Part of a small language model's weights.
Architecture: learned positions, no biases in attention or MLP, normalized queries and keys, capped logits.
Each number is 128 + 24 x the weight over its row's rms, rounded and kept within 0 to 255. Layers, rows and columns count from 0. Numbers have three digits each. The size before them is the row's rms in percent of the matrix's.

# up: layer 10 MLP up, 768x192, rms 0.148, rows 182-198, columns 0-191
# down: layer 10 MLP down (transposed), 768x192, rms 0.117, rows 182-197, columns 0-191
up182 089:105131128097199139137111098129088094089157141133109120151158114141107137128085144107107116061132103112113079134128164184149159169138127155132108135154120111123124096134109115125130171133119135097113171137116166138130138115136149120176112125086120142083131149140148107141145110112137130093156161122080173115112105143152141129091138165105137122097144171154122176101163117096122148126123178156132108136159114135121150127084125125131124145133102111095095093172109129130154132112113149129145164172151133103159115142112089131097145128097171142132163121148136123088156114134123134114
down182 094:124109123109146107141080104110086143109145096090114158129120107178133102137161134140139183138112173109173068140102128102146168088108098105115112156168110138127147114149167119125160167112137103162144148127128128148136159144169126110185118074115109138132112113146125113124130162110137127109130132110140117148100107104108154150117081179150137116162138087140133140106119141132147159117127172072094129125122123123127123141148131153069126088085125117136138089145110127125099108080138099096099170168125133132093160138100143128112101123122146112117126131146165158127104133141134149118
up183 103:112151111107119128168167095138109116143130127128101072143153126146117124119089121124171133089120127126161135106150121114072090118108124076122174140174143121132153118075157143150138168106139142143106124161126195113123113111160074137122172107138105154109159121138115129131166102148108161092130101162128153134115150137111165141125154141125090132087129122127145101154131139102123116077174077135133107136117139145138137138153093124132165096125160156118127094103132103164114123108164090104127174140124082128132130128119102109143162107158108132145115129114156086150138122128105125175
down183 109:135099114124110155175161120106111169117121118166052135140096129126146108146097157127126125155084113110147137131140159152161139099132106139090149122152070136146141111141151106150116142159139174127112159165109137130124146090133105151144125155159127156146099138149078125150135109142128125086145139127100083137079115123124088117194138110130134120105126131129118140114111089115166099103170137123101109083094136126139124110156146124111210110126143161139116097089156131137116112130149156162109120115177146163089142120107100128133136121125134108139134122115122171088162139111108108126
up184 091:120139173142144101126144138101138139108142124101146145127127138105145171085161107141149129103136149121144111142090144114119148142153109100102158178135104109113167114121160088147123109113144126096091136135147127136118164157116136090143138134104091153125156122153095124102180116134122107124136166094142085112112113062099129153142114102115084117097133084087086110113136127132125127123126107124100162147140104115161161091118148101116133098110162129114130119168164103177116127121114097105064147186129137091169149140123107196134140132163149131127151115124102143135093092150132138126
down184 091:148128089102138082126073126104121120142152142149119115143130143132122156113116142148146153123145143120138131138132171116189137062092154135118104132147109142124119101112132143118152138134115156125108123110092155101158131153143147092143117104098147107150141093079117092088166122104129127137131139165129128153167155160168110101135153147176118159146134129190120155143115163166116100174111112122169120111125120100069159114106098115126121090131122118118118171089120105151177118106120111145165093106148122127166124117160095142157126133138104093171148101102083146134126144109110149131
up185 106:139086123148115122125112099136135130152106150106132145147091104117166119131099119153156203122125116114107108123140167115093131151083139128139135143146168104137113151116123127088146122135143107141067147126129151185122105088141125125079151131121091093182167161139172144165136168168063115126126121126149142131139149082138165099152081151156104148112127151126119131158132143120144149149098120131142076087143138134096129126151086102107140092113130149095118129119118126093110138146087095142126162149149128132123143161113145121124094158130126124074111112116116175144127130124161136139
down185 104:123175128165130132137159118102131121117146048120151129142125124113131136142134126103115128139117119131113118138110154111144123123119128148133119139107107139113112139118103112188125141109074155100122145117186080051095170097116145151129111152122108146144088145111112140136187082112144137165106112164125141115133150127101121172150138125162124202163097142119161115104165157186135154135164136108110123144128124147122116129114109110161128139147107128125159143122124162111101095108141143190117136088136113110174123114080134099145105117132121113137135115083127143129141119158155158130
up186 107:141135125080170152094127136100102156132117056118104157141137080134128117115086109146120128109133116105151103112096143118148124079112132134117115122096126126126159122109067134141136167111077102131119144146131100125145151135115112100100143120103128102103143131134172120097160143160152113138109120096105105111155130122133200130110128111129160100113123106146125070119109107099119127098111159133162173145159113116187147123120136089127125159151124091183132095127121110130115148098123166113101137161150092167057135144108112151115123117139108146150129100138109090099132149119129125111
down186 105:109175112130109153153135139126150153115158166141132161109097158092112152128115101146147118161111088094117148144137082168120111170156165101123114140143134119135092127104142131110134132139109125109101138126141106126128142111110103140112129128099102073144144080164093147100143103117145113133105089134127124091132125105131115156173090145092138147128162131150098141119152141133137129144161101117078081116115132139115113131125188170102138072138121087126116134103172187151143136166104114161126139098120109146122101139145080162151103121094144131076161112143129129106114159141147168098
up187 086:149122112137129158126122099140113108133102087097100129156150094103159092145144132098084120130123144095118100153150112160144137134185170099127110133122133153125119151137135120127151085115147126136119151137121098134163125126070174138159115115139092081171146145171137182133201099158090145109118104137128174146154104125146141145110158118169130108101077159166167149136143172111167106137147105146124117116149074155119161111139142133127137163091129116114114116119135130111134130093124100137123117121106128154119137121133150079144155116105111112109083100110134124094141113142171110150
down187 088:192123128161139136133134085132133160175107136148114184132102154143135119162135136144104183159146173112101186116163117168177149107096118110126137148097120137134082114148131131155123172147139097075125114108118092126129117159102116130113111091133123126153138102143160112105094154122154106185089127149088135101127136130107117129119146166131148114094141134106099153125149152120129084140119159088125136183135140129145138139163100125213133120108130118117131150135128148102113126122154121138114124104122127137136101140085122156162163119103131161135112104165108110129153141104120111114
up188 101:090156113116161151109131112078112123147173161129102140099118137142093106114128102107141130131142088081192105127150111124118165169112146103093144120135143095111120159142160119077170127160123096138122158162115154128145143141124106126137132113107152116141173105103138120147145133118125172144142160159106182163101130152164130111137118115140087132178120168142161136120149135169110134120163111143148092155114098074124097112110168113112166092105125138084093115119126144185102120145143132127127123155119113135099125101128114178139133128139113116108121161162112082158132109128137116132
down188 100:152134160091126136109124103161181149154110134136148105116149164140134148124110117142100116123150157125138085142136115148123067163084148106154107116139151127116138117164108185103134138138130131137177093132148136134108152088134109144091108174090120145170085134106086103121122114135105144131150164152134164121150140120100096180187152141087070192137099102172142127156145128119100129101127140153148168137125119136134144108134130105161110102113133131174128162124129139125162128071134098164131160126159113137160125122120126149151112114122145091096124131148112152125138116120124141142
up189 092:120159135138116140156139083102106096130131116092130146127127098130181124125127160145133141146131136111120085184136148096086118102184156123101173135122148134126134118158135140138128130135114140106126139113098111110075133181132140139077085107120127106138123108146120148122138147142143114075136158112142096112135100146130129097101116148111148177139126118127137101110135078120125119149123145165162147100182148100105138145077155105111106104128161130115163114154176129134133118127096157089174123125130157115113154126165126172161092142098154161125137100102098156168123104065137112140
down189 094:159116118082150087090100133142129122122118147125135126111117123134098127143107144145149159150144106125122103075135099107128159118143128133083137118113160151132132094120101114174129116142118126079084136092091098136149134122119098156127159145078137116123136128104157166139140115145101077167141141094114138100079121144139130169074063101128130116131089132161143121120128115110131144156136130114131125068105059192095167144155145109134107140140095161170107128117090126149128111118150114139123130143129140108164114090098147159111120167110104118146161119127137147122113100129096114099
up190 090:102157123118127150134132150143116110094167113097087141163088099168139168160112112176108151119152155139109139125077197111145159127103090139144113122130114114124170163118141179137157099098151131132132121091148177111122159155083083100127129150117112126148106127151133126138103150104133104103093141156140099114148122099169149148109136142151118124130153120089133115071113162128100128127124083143108108132109106127137079137166140144134122115116156148088145156082141122122134117120119137143114120175149096167110123113131092125155084128122143106121134137155146147121124071090094142117
down190 094:122154155116155133076151169139158140171137138138150164145108144132154104080139099073101135180174127166096116129114108172128115157154119128152108117142114157082124087123137146122110141115123148165156153127133089151117126131159147080101181154122137087165139113139136110124118130114118106114123116089127148138125103084145096113096114107122140121122147114128123146126094131134108135121128161135155151132147125151140115090120152105132107130168100137141191114126171158128137080084161092122109154113128104172114131140136167086111133081126134143118139136113162107106134163074145110147
up191 106:102128122091107140144134075150154148130139134121145149146166089098126148105142154151125131103121148141085178144090135065117184132171122142143148157116128130095087126113131141114136123142098123119126140161120143125095116162154098158101195124116107120090112141111151118131137114119135123084096120122116076066105108136140149149108144117143139122141147093159164108129118145112108120071124129128151085135119130148132139135163166151133127102076109117132133160110095121170161142105105141126147135117161099135100182122092112117117135122134127154091148142127115060131126121111087159137
down191 104:123108136140145141145170119121129111083095131121134130122091178111171127131123066106105134087130163119126139151096165145113143141157133138066104148149126176118131155130118133136117131153139170114114142089155110089133079146117182131087136116140122105132114140102130170174118100124146143116126143113103114145099129103125186144134115099130172077131093153118149109107161138118095198114111098125131093151194148120117131122165143108125112168126138129170137138109125144106133122140165134136128131120115123112115095135089144096134118105129081147121157146177122141124130143098136090117
up192 113:140137153095160122141125073104144124105113141158094133161095164131105131106118130115138117111137166116093167157154123120120100103084151114161104123137142180081138144107092121107119095126152132154116136142143115063125127157139173102115096140106150124112131139156145127120107130155093129097127135138115070116107142186135114103120173107126098093161150071129179107167116131120113156131090123138115153150106133126143112140117105103115113124139118122121103139087141094124168114089049116122135123110098140081137121136138104128132181133116146124118100165150099132107114132152116150106
down192 114:109156129130119131074128122133126136089162129106130120083154125153071103109103119116127111115143102126133127122139140134115157130098137062152153119115114115145116146144162084139102143115137138192123106135163173098129156096110113130109130137134161092156136155144164078121111082113122164161129160115143115164116144141118129111106127119110126124139111134145155099196106157112086157150156122109106129156163159150172085169102120111133154147179120136132102151153124151106120148115166128122158119133153102143109170173164174144132135130122185116138112144111144142139137116098135114093
up193 104:126141090124114120131122111164115115127129156118146095148132162126147147128148097104120113119112127154116137136185173093136085134092162102158154099100156120205176126153129116129088112095158159137132129123149140117127147137096094141121098100123124119129130155145106147105144094130141146093136117132122118154107183122134145159134126138107141174082089110116147166116138174145127136092132124131150105127126121151124135143136091102120165099102101116063133158171154119139105124132119136159124157174131159107137184164106158147107128105120109141071137122130090140105169152097164130110
down193 102:139118116153130113105156078148186159116139156143094148109155139141165076134139120096128139084133145199154146120141127199118135140138122112074120102075137114158122146163118132116115137114144087144119144129134145112144138132148150117149108156161133168166130171135150162132138072097141115136148112125098140151135148141153166134177102071116108137165099158166126077154136105122106155146154130148132131135099121109111143146138096114110108135150107166148141109138137132151192130157134101137130136140165129188144117094105134142132124135119156145112134153125114102114119134136119111116
up194 091:087085103147131134166097095148089122119123132134080180139130133106104115145134150132105165095157122100129108160125128134123126130179198167141092097140131144104122163129090151118179135130129126125098148086121110125140099125108152137120159113120132099109172115096130130165120131117113129135138130109094170123175126157146106098116159116139116117118088123125101119117142162115146137129156137115127096129105111142118118108106105126126115123122102084105104104123106103127104180171097165127111087146098184114105135160098166127102105160112132146095068132128094121132148105123172111103
down194 092:140133132086091201111113102161138152130092122120109145111092116114088119143117118143126169155123171145144143181112183119065120090147124133154160159113116134149147149137160144173103087111128098168142134105140116137093109146136129116124116147085123157115127088114115126124129110119113078124169107144157153135096102130148115110116114093156086192130120149126127101114115133145101147142139168090137110126072121107118130122134103120180111169121113121134111138119140122130121134103108149098116118101146145132143127156156156159150128146059126142163129131137185110113125114124134120122
up195 105:137109150094093186134130142133123158161120108169166152112101135132166119147110131131118141139084139108115135117102151103147124144055122119144113105152135135145144159092149117122171169128127125108087127115161101148109156116110128121137147125127132122127139142131128107147094196170106129154076121122113164115138155124140089132091131160135074128118149147138136138153059128134158138144138108092126145112113076120107107141172106084098124115139139140095100097102106133102119114138186112152143112114116104123100105156105133129130106176141073153077108131113143117151158122142136139132
down195 101:111087132181164137149104137136084136110113133083128135138137098135130102131106137133090131146121183125155150160172104119189119117128168103133106133160105093172133165120105152131115110147132122097127121153120171144151107148102133150134091161157129165139125089151140127114122135089152123109115132150145107152128134160139133099133100125127168146137110145075146091080098145132130083159152107133129131132133139105109130140111155126139072123172139126180130128126117102163124129165117072151110120163136119125161125119106149127181062136138135157159086148132101106145094134129140137109
up196 099:070124128126107125071137103175101099117088100086089105119142098098138121125129129107110158120104167115119160112113110148117106151081140109106130102115098105083160096124134145127129122105107130113131128103117077112129137124134119112128144074105122133068108136126164154066158119142088130129137130143115134123131124128154131154151172153132166146144122119146130143139064137113159137141143181092089126160148130094107105149103146130145173085108125141145126153095117116147138129116128172128152138136129150161123170163090143093120119132133083133150084155111122122131131091167146121112
down196 097:134106123147131128059117089136093140159095145132144158122126132121117132120117148109146120187135120114121155120115120116151118126135118150136099107107103135156154079157163137132129121128121141077149162126153101132115152086137107121172144147056107082121143101125105098106136122097171115152112067097151134083143126113128111102143154155165144161134134130113129115111119133105127082093150082172122136148115122144122103156120109134135104160104104135136131115147134146114112092127162103121153155126091124140100132104122156163150142136128132127112101113096204158169132140101068159131
up197 105:125117113083105054127118146119130105160111204139125144136113136151150137142094075101133144119113098118145130150122140161081129143121113147156126106103169147115090157157115178119100125136124138152118095114080179116146094112121111115101151158109150147094139141114149121124144118138110114107111134125158124163135155134140175075157130094136129110106140145107153142136176089134119144130091146132103163161157119077117117100154134107139170096142109127143152088140152099155102107099147116160139142139123128150119143176113116162149132123158092102144139143148131165129082098131142121143
down197 102:138149123133090109139135127118156102152142152140157116170144142120119150157123121151138109118128177163109146156121137175156105104163156160150142136098101148147125149164154116132151141114159143150109105128090144154099134142142118059140101124095136161112145120131169153130153104141116140134096122120143128142111134111120138139134119124173119090164121165159152169133125122156174122064083122123092120170114104130075143132142102150101097129146183124121104114130192138115108138144124165180146148142145150107122070122121120100160131096095091168136118112133136150156152121136145166117
up198 102:157087117147114128138139115115145099119129153125090174165120116130145106152141091142118141109151124098099120133119106103112083145129113156156141094084144114175154128134087171103152111185133077122112156126132184130086131174118127118128121107112119113109108123133126119098068160127130118121132115104099132157079098175144132136138149116133194080160150098134127138117125166131116112106104125151114172116143160141124124087144161103114160144129154202096145122094110118179123149098124112121134152126122167099137134112102106153146115155111145158108136133139093137119128110129136127101